Part of a small language model's weights.
Training: a variant of SOAP for these matrices, 660M tokens, 2518 steps.
Each number is 500 + 25 x the weight over the matrix's rms, rounded and kept within 0 to 999. Layers, rows and columns count from 0. Numbers have three digits each.

# layer 3 MLP down (transposed), 1920x320, rms 0.0807, rows 75-96, columns 128-191
522495517502518498462487535483512500476524506497529525485483470473500473483510487530476514525557515469499474497485477466467487487495546502508509492507495543499464514508487498457517513472518470
505504496489536503478524502503519497488526487514406527471494440474499527500524488454443486485555513488532507511499520520471502507482484505482498513510466468460559432506492528485504491472515486
519471494589523458505496480479526461533532521522534484528501498493478470470451529487501500458537513488496488531532526523514549470503504466534435479457515483476496472475534465486485521501487519
517522516507528536482459516468558456556539468538508455523486533514509515512495460492488512496523499510473494516497508518469519465461473456506527487505511490525486516521526493506495510537497535
504539491513493504497484486474514497477454533533548529509511467515499526516479495496505519531511460508490494485476560483474501513486461499489495508453514491454536494474518522484465501468465532
512561461531534484489493518467526490518476508482517480509468496516508503523535489526479478431505468526486512478471533512468504534482483488536468493494523497518527519462496464507478476485481463
522509510421530447523499529485534502481525483539494525513503518506490478486508488521447544519485555512473494496482533524504491515467489469493537498529481446459530472470490486520472485497507464
485479497544501492488488497488504510515505494491492471475538510474513500486488515525505518471505487477516507477489508477497510516504498488489439529483524479541519490495524475483525522507482480
506491499548527494526542486496463540508478506492540499513530538531490483526532498505530519496498487489485489530483525562518437482515500502485501512495527481505477490463544500465524510515500493
491462516505481487489506485506497506505486469526497495505493511512501486518521492513519527503500458514497511514506496463437523493489474476498491481524493499484511475520508492494480507484495484
508504487482496508528524527491489476492482475540481451488509528471503540554540470483524503480548508470475489509511531466543446495517443508510508476492509486504510534527501482501512467473518523
474525435501512509508506521494504511517529508511468527484519539479509516524490530532519510503485481487491461466500580455496559482480474496492509480514497498515498548462503551506441500518509513
506508461479533523532486469527529500496516507517485538505505488471499503498491499485508506487523456464455514510472490500540478519485498508499501484480493482492486444519540480513504527531510503
501474490454507472496532508499491475473480498501500501511510526515469487489523443528515571495475467487517501493516479447491500450501542492498492466512459451484525496496426563456489483513454502
491509472543543543464503519520489489529479506490488485521546498480468496484480507460532487500496541513509528528523505530522502477492488476480530514481520483476520503486507513493458465489533498
504470527503485494469501505518443536532471501509501505481481498495538458536488521470472504523496493475470492503468496535474508523499489480496449501481486493495549518503558503538493481513493456
462532467551523514511462517472490491541483536498465485482454507443533493513473487490444480543487488554516539489493484551504518452507499540572530527451459479494490519514463462534552465460489532
494485487427503530500508526463510525492508496529513501499519515497530524517487498493490532459519542464505521482497479490492511484482532489528515473550511466482502536509471520564504494496524518
476504494458518501463510521476535525495503465536547520529462452491485518492504520470479483517512510511465502509556536497524495505509482531484573508478485467495532478529491527533518520474481498
515489512471498487479472495522486501488497480485494572501500487454521465513504498492481496503451447465487523481512514484480446510491536510504513479494525518493512490487522510504479489533484529
527568537510494534498507539477527481525492496530496444510516531446523484488527516446513484461473511481472529533501484539493487528524499486477544471422486516469521522531496462505523528503469474
518478513491510496532459514489481499493514523509510494531488491523479480486481487492507539541496458507519482489494474526482477511509464519510492496474489508510487484457494479509516497494478532
# layer 3 MLP up, 1920x320, rms 0.142, rows 76-96, columns 128-191
525491525512507465501523488547505488509489526500473534478532481500476483510471472500488502541520525484481498517521539513524488527499512501456516473520477470508507502521501502524530477508485506
487539533496468469520496455469544480477505502529481549499476528513526491519528506485509547512492495486549504515491488477485492498492480466503486482484516502528511528478501481498489502504469557
547492487492464488486517536454512495471501494503508464543491484492510469513502501516476503483487488512506537479468514498518522525466479494453473558457528535532507538478479549504460521522528500
547504464463534471476474494527443488486500540486506497505535486478520523477495497459502540510546469474514511499492512515548490475577474488497504460506480519515543526488513471514500536508544519
501478554519494538525502511554454502513524521507533509503528496506454534456476473514501508550471503535546480515524493471494473485530515465486510461544505494459445494502522508487502527524492490
502496495471483495496474501519505489500467535494512479495547490482520521474491492487493512477514501506460525523494557508505460520532521488470518527465525473507533526503515480501441520547503536
524513501493472494481511518499481535498508521490471488474483485493465558543486471481526531485492475517542511472519518507498527455489474516517488478501538471464547494489477537474497517482473504
455495468508455511485490499485475560529489506513491553525525523510463538502492507500482487494489508493538485564537535498531501506452528493504514497533483449513531530479488477448502507531497508
501517502492495481494463496511542509492484492489515487493473498473540511469523492484461474526506521500504511473497503488549461526507512540474467558493533510503459507503463491487491492525547512
496439506547467494474497531489499516462486457515522529494535531530497544474494513513534502487533448489524504502493477476489481515506479504500497504485462484529501502472500507526485497528532501
478492473491484517468486534485489493536469488521470497548548528495510532534475505477523512463501467517468480497490491509543563457493532493496540481502495473482557516538511513512475493521498543
447461495474520509552455489520525500494553530487506477490415438496516483487482473496536555485487512484497550478508508512522499505496460522529476491456515489495495534498517492472517495485489522
532502489491507545482514511481531535503526472515515506517504520496467538491491481475520506465505460520499528465461482494469456486504503489494521443472477484491495512536484531507512505538459530
461526476509498503474515522485513540448499501486480493495541488495517509520477500532486543489527451487454544488536529502482449501503500515500491491502504489504538483528465485517480488480552515
505461486460473482459550450473470484497513509550521496503498511546458509491493533517486516471489488475536489493411476489483491526488494481488478488545519448497467469496537488484538511522522497
488466528497493457489492501524493468502480533474513472490494446509460501511527480487519438510536500496503462511524504566470484476518503446465489506554483527546551462502481548521511559466498489
512524555504490460486471502523497509446524553452518485482487507509490503484490498500550523491476520508512484508536496569477453530507538532499536526515524534521504492492535521525483467513483500
568459509512469485490552510516473523463524508518520516528525558480502494447517482478514482524471496511528519505525517493520474524515471495523539515470517494530472490480504520514458511492430467
507473496538474557535531479465509518491494473456447504483513538519484527477506513454465541499494496535484526531439508491487478503500531484442530475514508524513497484489483438505503451517419486
470481517531509535531516474475473486486488513499564559498488540460523535467529459473460460535541529495564488534503487495488491557498480448524496483543491484517505494525546480561500507505541511
515517518494482510523517474509476487485481531469478484502471482513469511464502469521510516505519473485521525496489523498493551503501529490460486469502479522529538526529509489488524421468507498